config.toml
vocab_size = 32768
init = "uniform"
lr = 0.001
final_lr_fraction = 0.0
Each number is 128 + 32 x the weight over its row's rms, rounded and kept within 0 to 255. Layers, rows and columns count from 0. The size above them is the row's rms in percent of the matrix's.

# layer 6 MLP down, 384x512, rms 0.0833, rows 314-383, columns 128-191
size [ 92 101  94  99  97  99  96 103  94  94  96  97 107 105  94  99  94 106  89  93  97  92  99 100  99 104 100 299  99  97  99 102  99 100  92 105  97  99  97  95  93 105  97 100  99  91 102 103 100 105  99 100  90  91  99  82 106  95  99  95 104 102 103  95  86  96 119 105  96  99]
[[138 116  69 156 105 139 143 148 127 133  97 142 168 146 117 149 123 113 111 108 132 136  86 128  83  58  99  78  81  70 173 153 134 166 128 129 139 145 102 145 106 159 108 111 141 158 115  61 118 131 143 103 161 124 101 111 153 135 162 149 184 179 136  91]
 [148  91 127 118 130 104  97 124  79 182 107 145 146   0 202 153 150 100 140 123 105 125 123 131 123  99 100 129 118 179 127 143  98 164  50 107 158 111 123 154 115  99  86 147 135 130 169 131  81 129  87 135 158 175 135 118 118 160 162 143  95 173  78  83]
 [ 85 150  69 135 155 167 167 147 124 111 118 101 129 120  98 190 182  83 208 108  77 140  90 141 107 151 104  99 149  92 140  98 123 143 102 172 119 142 111  77 101 160  52 176 119 156 114  46 149 142 152 195 151 119 167  28 138 150  84 160 154 164 109 120]
 [112  98 197 145 100 140  76  67 167 127 103 134 114 137  97 126 121 176 109 121 110 135 135  72 112 139 102 144 109  95 144 141 145 107 148 120 150 174 133  98  76 136 129 163 102 140 105 137 131 166  89 152 155 119 126  79 111  89 112 133 153 107 112  75]
 [141 144 107 156 198 163 129 151 169 123 120 124 203 116 129 117 113 112 114 113  94 175 119  94 137 160  93 167 141 138 148 131 119  45 145 153 156 133 138 106  90 137 168 188 150 117 106 146 115 167 106  72 152  91 135 142 163 128 120 118 112 119 106 215]
 [135 117 120  50  87 156  86  56 164 143 130  99 103 128 120  88 140 120 153 172  66 162 133 143 120 130 141 169  74 117 136 118 174 121 189 139 119 110 117 112 191 128 150 123 158 154 106 136 105 102  90 146 147  94 138 128 123  40  88 116 177 156 102 150]
 [117 142 106 118 129 137 120  77 144 107 131 111 135 133 128  92  75 138 131 115 148 178 106 145 142  87  89 130  71 135 102 143 181 101 115 120 156 132 123 136  76 134 135 100 160 129  83  94 142 125 174 211 146 130 122 110  88 100 134 150 109 120 148 119]
 [115 121 158 109 149  98 138 180 102 135 131 116 117 148 111 111 164  80  50 161 185 140  97 166 173 144  70 122 117 123  90  97 109 116  95  97 147  85 118 117 106 115 135 163 104 107  77 167  89  99 133 138  95 147  75  95 128 120 142 103 138  83  68  98]
 [111 124 113  86 164 132 150 116 164 132 116 178 116  73 165 120 115 200 161 153 179 141 137 153 183  92 151 137 101 108  82 139  73  94 162 129 147 159 116 113  96  94  84 143 108 137 141 149 137 144 128 187 129 100 154  90 156 114 111 120 164 133 113  86]
 [147 168 112 117 174  72  94 146 148 116 151  97 112  74 147  95 137 112 166 161 105 151  93  94 138 138 106 127 163 133  65 109 102 127 136 140 123 117 105 161 130 139 169 123 162 131 111 232 117  83  81 177  92 214 119  95 126 113  93 179 151 112 117  38]
 [127 139  86 121 157 165  92 148 145 133 104 150 197  78 100 134 176 111 116 142 147 151 116 180 168 129 139 118 130 142 164 169  74 181 143 120  92  78 143 111  98  85 115 160 114 117  72  66 129 114 111 169  79  75 136 158  81  97 130 108  82 160  80 180]
 [217 100 185 149  66 120 126  75 117 106  91 100 115 142 205 107 105 174 125  70 164 153 141 140 135 144 171 137  91 101 173 173 115 137 135 130 158  73 131 124 110 161 110 202 138 121 113  79 113 156 102 173 149  83 103 138 143  70 166 161 117 106 108 139]
 [148 163  95 123 100 186 128  68 154 120 104 104 143  84  83  91 156 124 130  96  96 173 167 136 123  98  46 168 146 186 112 139 124  95 104 117 105 142 112  62 109 126 118  85 147 188 118 140 157 114 100 174 144 133 129  73 123  94 109 125 180 157 141 133]
 [ 89  77 111 141 132 125 121 151  91 106 118 150 144 100 129  38 135 142 123  53 158 117 157 121 164 126 126 112 160  82 105  99 136  96 160 189 127 113 119 169 105 160 136 118 150 100  99 209 139 129  83 175  85 127 140 110 114 109 155 193 110 102  86 165]
 [132 142 144 122 125 128 133 140 136 111 152 151 119 125 153 157 124 172 146 119 179 125 189 129 118 139  67 147 174 138  57 184 124 159  93 106 128 117 108 154 128 133 126 139 131 149  73  89 120  85 118  82 143 171 162 104  85 172 139 118 151 170 138  93]
 [115 137 116 122 121  91 117  76 108  80 142 120 117 108 122 128 101 155 137  76 112 138 163 115 122 109  79 167  30 126 163 111  83 169 155 114 120 159 111 134 144  58 110 174 131 131 128 173 102  73 168 145  76 177 132  73 186 160 150  96 116 122 126 120]
 [125 128 135 210 113 114 192  95 169 165 176 175  67  96 104 108 153  94 132  96 141  58 166 143  96 153 115 127 101 135 133 167 113 167 137 148 128 106 109  92 131 115 113 160 145 164 169  79  88 133 133 164 154 124 152 133  65 118 144 101 123  74 140 183]
 [142  81  60 187 119 157 143  80 139 132 107 132 202 129 173 133 127 165 138  96 103 135  51 126 152 137 116 107 140 150  79 205  77 106 123 154 112  69 117  82 114 158 113 133  99 233  76 120 147 143 119 101 137 117 143 113 143 127  94 104 167 121 109 108]
 [124 125  95 112 151 145 154 148 117 144  93 124 113 173 149 179 200 123 114 114 104 134 145 212 101 106 125 133 104 128  39 151  80 144 151 160 114  89 131 106 141 147  89 101 116 122  95  98 118  85 133  89 109 145  99 122 181 139  92 153 146 101  91 139]
 [ 61 134 128 156 121 128  92 122 102 139 139 110 142 224 155 145 195 138 140 144 126 125 121 126  89 194  41 118 110 183 123 117 120  98 108 133 140 161 166  90 144  75  99 130 132 184 115  75 138 145 101 126 137 143 171 112 115 143 159 100 111 107 102 149]
 [163 125 172 127 181  82 242 197 122 114 137 126 174 147 132 114 155 164 161  90 107  77 141 138 140 108 165 104 106 155 140 130 139 162  88  78 130 101 150 140 200 114  85 145 110 109 104 152 117  63 121  77  67  79 125 115 141 119 153  82 125 111  84 109]
 [143 120 152 121 168 146 189 121 149 122 132 153 116 201 152 169 127 145 135 156 144 120 126 139 126 136 173 170 177 153 125 164 117 100 133 115 153 135  94 168 121 178 135 136 154 129 141 126 169 143  67 160 110 163  95 148 146 153 118  87  95 169 100 112]
 [138 132 139 143 141 146 124  75 151 137  82 137 128 176 125 141 152 125 125 115 113  27 184 158 117 165 125 170  85 182 197 145  51 115 130 120 139 154 149 160 132  90 139  81  99 170 128 166 131 115 169 105  96 167 151 179 138 100 125 204 127 118 121 183]
 [163 103 147 158 112   6 140  92  88  75 151 191  88 119  84 147  98 143 157 184 101 171  54 115  50  89 169 127 146  61 133 133  68 160 158 117 132 108 138 157 152 101 134  88 147  91 180 146  97 193  90 117  53 164 140 122  88  87 122 120 127  61 127 123]
 [ 82 135 101 105 139 100 106  96 162 109 115 125 123 162  77  86  79 116  86  92 198 107 162 136 139 162 109 209  79 139 134 125 154  90 211 149 131 155 133 122 120 148 205 132 133 149 105 141 211 131 163 100 167 101 102 133 188  92 150 126 127 151 179 126]
 [165  99 119 169 150 100 127 140  86 158 114  81  84 131 130 198 148 163 125 157 136 103 157 130 104 115 197 180 139  89  90 114 145 137 139 165 120 103 145 141 182 195  96 100  75 149 137 105 145 119 105  50 175 144 132 136 129 114 125 107 132 106 132 142]
 [131 120 136 170 115  90 133  58 183 149 152 158 119 150 107 152 135 144 137 139 105 141 119 144 136 108 102 182 152 163 108 116 163 167  99  90 111 124 141 152  98 144 144  80 147  86 138 124 115 125 184  80 110 114  89 155  96 191 133 137  98 112 134  45]
 [130 142 154  97 152 111 142 121 110 116  95 109 135 142 115  56  96 137  80 169 126 111  99  61 102  86 118 163 162 145 122  82 162 124 163 181 110 188 172 177 127 146 175 125 129 178 169 130 110 128 137 102 177 146  58 120 127 158  84  97 196 100 148 137]
 [142 120 170 122 138 146 121 119 107  87 102 142 127 159 125 134 171 168 138 152  92  93 145  93 158 124 165 155 148  96 102 117 176 208 134 122 147  97 157 185 116 136 195  89 121 147 141 156 194 156 141 130  83 132 130 111 171 197 130 154 119 126 156 169]
 [133 148 140 153 137  88 119 167 162 169 112 201  84  67 111 156 131  50 134  76 164 107 110 101 116 108 114 116 153 164  93 118 148 168 127 150 149 133  99 161  98 160 169 113 163  94 149 151  69 149 148 161 137 119  76  72 121 185 152 125 127  91 115  59]
 [ 60 112 104 215  67 126  66 121 145 152 108 118 113 114 150 107 140 150 123 126 116 167 190 117 122 111 145 164 110 122 144 161 151 123 116 115 132 155  68  90  79 133 118  92 128 164 120  38 142 156 201 129 102 162 154 126 145 138 153  43 133 141 166 151]
 [139 199 139  85 107 113 108 105 156 134 108 119 134 110 141  66  89 161  51 122 144 140 166 125 128  98 150 154 129 108 140 122 132 185 202 120  52 118  91 164 164 116 157  73 121 149 158 126 201 158 116 120  87 178 135 135 114 102 116  99 158 134  89 139]
 [109 153 146  85  86 183 103 181  99 135 148  86 145 182 164 135 102  98  97 139 189 210  83 116 175 111 133  84  95 124  97 100 160 133 145 119  63 140 133 134 112 127 183 116  91 136 162 103 114 161 105 157 149 160 101 141  74 112  84 147 120 135 133  94]
 [145 103 154 126 153 163 144  92 171 109 183 101  97 155 151 129 129 135 128 140 105 108  99 162 142 143 125 118 103  60 139 161 149 120 125 130 143 139  84 135  67 151 151 151 136 156 100 101 142 145 121 155 160  95  92 141 121 119  83  86 142 137 157 125]
 [151 158 171 113 111 157 114 165 169 113 145 124  85 147 104 174 109  76 134  97 137 113 140  86 133 176 138 146 172 158 133 106 112 138 132 121 138  85 141 197 115  64 128 136 146 106 117 179 141 168  89 117  62 149 141 110 147  88 141 111  73 191 124 192]
 [ 81 189 171  72 191 156  38 147 137 110 186 124 166 159  84 105 143 178 152 145  86 158 163 132  83 122 144 182  85 155 141 120 122 107 133 124 152 134 143 204 181 144 165 127 180  83 115 167  60 136 179 106 108 113 114 157 168 138 133 141 130 167  96 152]
 [104  86 135 213 154 166 162 146 163 121 204 159  47 121 149 177 101 138 128 178 140 124 113 131  92 131 115 148 100  99 102 157  80 134 122 142 118 101 108 166 148 132 106  94 177 118 153  58 100 129 113  94 188 102 128 154  77 152 149 130 159 178 148 172]
 [ 49 139 125  85 137 162 149 164 123 117 119 121 159  54 183 131  86 114 150  76 100  99 200 128 169 119 160 143  74 194 117 121 155 150 105 134  61  90 138 159 132 179 115 133  90 130 124 109 103 141 136 196 119  77 150 150  64 153 118 174 122 177 136 135]
 [120  98 134 112 122 149 153 118 104 113 121 131 117  53 165  87 177 170 148 147 144 192 146 145 130 124 124 181 126 112 151 134 125 132  85  97 139  89 128 170 112 120 140 114 123  71 115 139 131 148 124 114 125 106 193  70  73 121 124 125 118 135 161 122]
 [162 119 114 139  92 166 124 170 125 136 111  89 177 129 165  94 116 186 119 142 118 160 134 119 165 124 137 108 169  98 159 173 130  80 221 127 138 133 146 120 157 157 141 136 134 193 135 134  75 116  58 112 177  74 125 137 192  88 136 104 165  94 136 126]
 [167  67 145 119 168  49 134 143 153  97 129 111 198 138 138 140  94 124 130 100 113 191 114 147 158 160  97  82 119 104 104 116 152 109  77 159 160  73 150 129 108 130 136 149  98 126 139  95 115 207 132  78 129 133 143 131 137 106 102 193  89  57 103 170]
 [132 197 174 127  78 113 181 105 109 129 128 111  90 181 125 120 144 122  77  90 105 143  81  87 144 151 104 159 114 113  76 122 190 102 165 119  76 116 139 131 107  73 164 142 201 125 142 120 128 128 134 157  97 132 119  62 135  56 141 129 134 175  61 151]
 [144 107 131 163 183 105  75 154 221 185 142  62 169 140 101 165 159 146 157 127 145 103 149  93 106 145 110 102 103 152 188 163 109  85 111 167 117 119 151 147 145 121 135  77 136 116 131  98 125 160 101  81 137 164 127  86 113 140 113 134 138 141  82 162]
 [170 113 110 112 160 158 113 161 150 124 124 148 138 143  91 132 126 159 109 113 129 114 110 103 135 144 177 114 134 121 120  77 146 165 135 127 136  95 133  80  68 127 130 143 128 109 101 145  64 114 145 115 145 111 151 161 141  37 146 140 111  52 147  84]
 [170 116  17 107 125 134 125 133  91 195 157 166  62  72 129 105 111  97 118 138  67 130 136 142 203 138 134 167 108  88 118 161 118 128 125 138 142 156 174 142  97 165 153  46  97 165 108 160 169 114 156 162 155 125 140 152 144 168 136 161 120 122 152 103]
 [125 145  94 173 166 182 146 148 104 150 140 139 153  94 124  67 130  84 108 149 139 175 132 149 199 108  99 188 105 159 124 117 110 110 133  95 118 112 124 126 242 149 104  70  97  96 144  93  75 120 127 184 140 168 160 151  93  95 144  76 146  95 143 180]
 [102 175 162 101 111 132 109 155 136 126 120 117 146 154 162 160 159 177 156 146 124 141  77 121 117 149 136 125 109 103 130 100 134 135  61  89 104 183 175 135 129 137 135 146 216 124  91 173 188 123 102 124  79 102 105 154 163 142  84 101 138 136 106  54]
 [137 110  97 111 117 106 180 101 175 136 130 105 124  78  92 158 122  53 117 121 160 111 101 123  70 173 115  95 150 101 116  96 151 149 118 143  95 154 162 122  69 158 158 135 197 143 111 118 184 107 168 203 218 169  98 100 111  65 104 150 171 144  96  43]
 [147 140  72 127  66 151 170 129 133  94 138 130 161  75 166 137 114  73 112  73  61 137  78 164 135 120 124 135  98 126 175  83 173  79 167 125 156 182 104 118 173 191 143 170 114  97  85 146 135 165 117 131 173 117 145 180 139 112 113 131 123  78  53  91]
 [ 79 111 150 125 134 112 131 141  86 129 116 145 175 138 116 126 148 117  68 147 163 150 137 121 140 126  99 168 164 170 165 130 139 110 202  92 130 133 140 154 115 148 165 175  86 140 155 116 118 128 158 126 123  96 131 126 114 131  99 133 150 157 155 152]
 [ 74 144 133 175  97 108  82 139  98 110 165  85 119 177 198 112 130 151 144 114 133 120  43 134  94 155 155  67 171 133 121 136 117 107  93 127 130 108 125 129 120 137  35 146 108  82 152 146 144  55 142 130 173 115 137  91 149 236 133 160 113 127 169  81]
 [127  93 101 142 118 119  80 108 150 187 148 150 136 134 102 156 140 142 126 158 193 169 115 132  93 156  90  89  53 129 106 195 128 225  97 118 159  86 149 103 158 157  83 127  89 128 138  84 122 112 104 159 143 103 140  70 109 141 122 107  97 138 121 116]
 [152 193 117  88 104 134  50 135  70 177  94  88 145 165 163 135 175 124 155 177 135 121  77 124 111 145 144 111 104 127 134 100 162 133  95 145 104  81  96 100 135 174 152 158 104 132 171 104 103 176 167  84 143 112 120 129 143 138 145 140  96 137 155 106]
 [151  81 154  99 153 140 104  39 160 131 161 156  99 169 127 159 109 127 126 131 153 128 168 140  98 147  97 125 143  42 171 120 139  74 139 145 141  81  87 141 136  80 152 110 188 139  80 115 123 163 155 135 143 102 164 111 103  97  91 105 120 103 145 126]
 [111 150  84 136 107 152 156 177 163 177 136 105 130 118 137 102 129  62 127 109 146 120 151 137 162 156  78 133 110 151 135 143 109 117 132 119 149 137 159 122  83 154 102 126 121  82 134  61 161 183 148 182 148 144 153 123 112 195 122 142 148 118 124 115]
 [126 155 107  62 146 131 127 139  99 209 140  88 144  90 150 138 112 123  89 117 135 158 149 118 127 132 111 139 106 163  99  91 160 169  95 137 117 174 186 109 150  91 110 151 149 154  78 136 130  99 152  88 137  70 181 113 108 176 144 134 130 140 111 127]
 [114 192 133 131 125 126 110 150 114 114 122 103  87 137 144 113  93 167 152 113 118 173 166  97 125 106  76 155  74 188  95 123 142 169 150 115 126 146 142  98  87 174 103 123 137 144 117 143 156 165 112 109 117  85 107 147 111 105 121  91 164 168  67 162]
 [146 132 195  72 127 152 157 132 134 162  76 132 158 177 175  98 176 215 173 171 207  68  76 139 115 120 184 116 161 111  66 167 212 124  95 121 116 134 155 157  84  95 117 130 105 147 114  51 108 141 121 125 127  66 140 102 111 142 103  91 132 148 168 101]
 [116 131 146 115  87 127 124 197  44 108 167 124 131 129 143 175 134 109 105 134 120 160 154 149 179 180 190  55 108 142  78 125  87  70 105 131 154  59 176 114 136 153 154 102 106 138  45 160  93 153  90  93 137 136 150 124  77 126 111 134 112 151 135 108]
 [140  95 119 111 112 103  91 194 113 131 190 153 125 140 164 175 125 168 111 143 126 128  71 121 126 150 118 102 158 143 155 130 111 136 105 148 157 152  94 122 101 204  95 156 155 125  89 113 129 124 122 129 162 159 107 134 127 102 125  77 104  69 139  43]
 [106 137 184 168 183 188 119  75 192 134 114 163 191 109  99 167 116 185 134 161 157 160 127  92 121 120 122 106 113 130 133 172 129  86  50 150 118 134 101  76 156 111 136 130 115 139 134 216 148 141  81 111 122 166 169 147 102 192  99 112 119  77 137 136]
 [110  86 156 116 107 148  79 165 108  98 171  54 123 117 135 161  87  93 106 106 186 148 149 140 185 109  67 156  95 135 127 173 138 159 156 166 114 118 142  94  63 145 125  78  82 176 121 114 142 102  67 156 122 111 123 155  80 147 125 109 132 191  76 139]
 [123  74  53 153 107 131 112  95 149 100 128 159 172  94 158 115 111 136 178 128 164 187 145 147 113 120  99 201 132  95 133 132  79 162  86 137 150 111 105 102 115 102 100 107  94 159 119  29 153 143 165 166 138 121 113 122 112 144 142 151 178 108 129  94]
 [111 151 140 153  71  82 113 122 137 143 111  62 106 143 148 207 129 166 117  62 202  74  86 155 121 149 135 116  64 145 157 160 118 141 153  88 175 152 110 164  89 140 112 146  89 109 145 134  89 148 164 138 120 106 147  91 159 135 126 154 130 151  91  88]
 [ 87  91 140 124 145 138 151 120 145 147 147  96 147 112  98 129 113  46 135  97 198  55 177 113 162 138 169  63 183 118 102 150  79 149 136 196 125 146 123 131 117  78  87  99 126 137 112 120 170 124 153 144 113  98 125 111 172 116 118 149  96  92  93 103]
 [145 165 134 131 162 145  84 141 132 211 129 126 113 103  64 113 177 125 122 132 156  85  58 103 125 150 113 103 137 148  73 109  89  98 175 123 149 155 122  87 102 103 160 125 157 177  83 115 115  96 156 165 135  99 128  69 147 126 150  81 162  87 135 109]
 [144 108 117 162 148 146  98 120 158 163 137  89 128 116 137 134 113 155 155 149  97 118 109 133 150  95  41 185 112 106 172 161 159 180 121 105  79 145 135 134 107 125 100  46 105 128 101 125 189 147 138  75 136 116 144 121 119 100 131  60 124 172 136 168]
 [154 119 143 128 143 141 139  59  74 137 105 150 103 100 148 164 121 157 164 118 131 163 128 143 127 150 134  91 122 181 122 137  85  87  66  85 146 106 116  74 188  89 114 102 179 105 132 138  70  98 111 175  91  64 148  87 124  78 147 126 112 124 144  89]
 [133 118 163  78 150 112 109  68 149 154 124 127 161 191 151 127 101  99  99 128  86 153 184 142 127 130 116 124 147 154 118 166 166 141 141 132 139 115 115 146 158  88 137  77 106 118 101 138 153 166 184 123 132 157 153 100  42 126 175 101 100 151  93 139]
 [119 125  82 147 155 137 115 110  80 106 188 117 150 106 179 165 135  97 173 122  71 161 108 107 188 135 138 154 112 103 162 133 131 156 118 131 138 118 141 121 101 158  76 130 163 140  61  91 176 142 154 154 109 122 171 124 125 162 151 108 148 196 139 119]]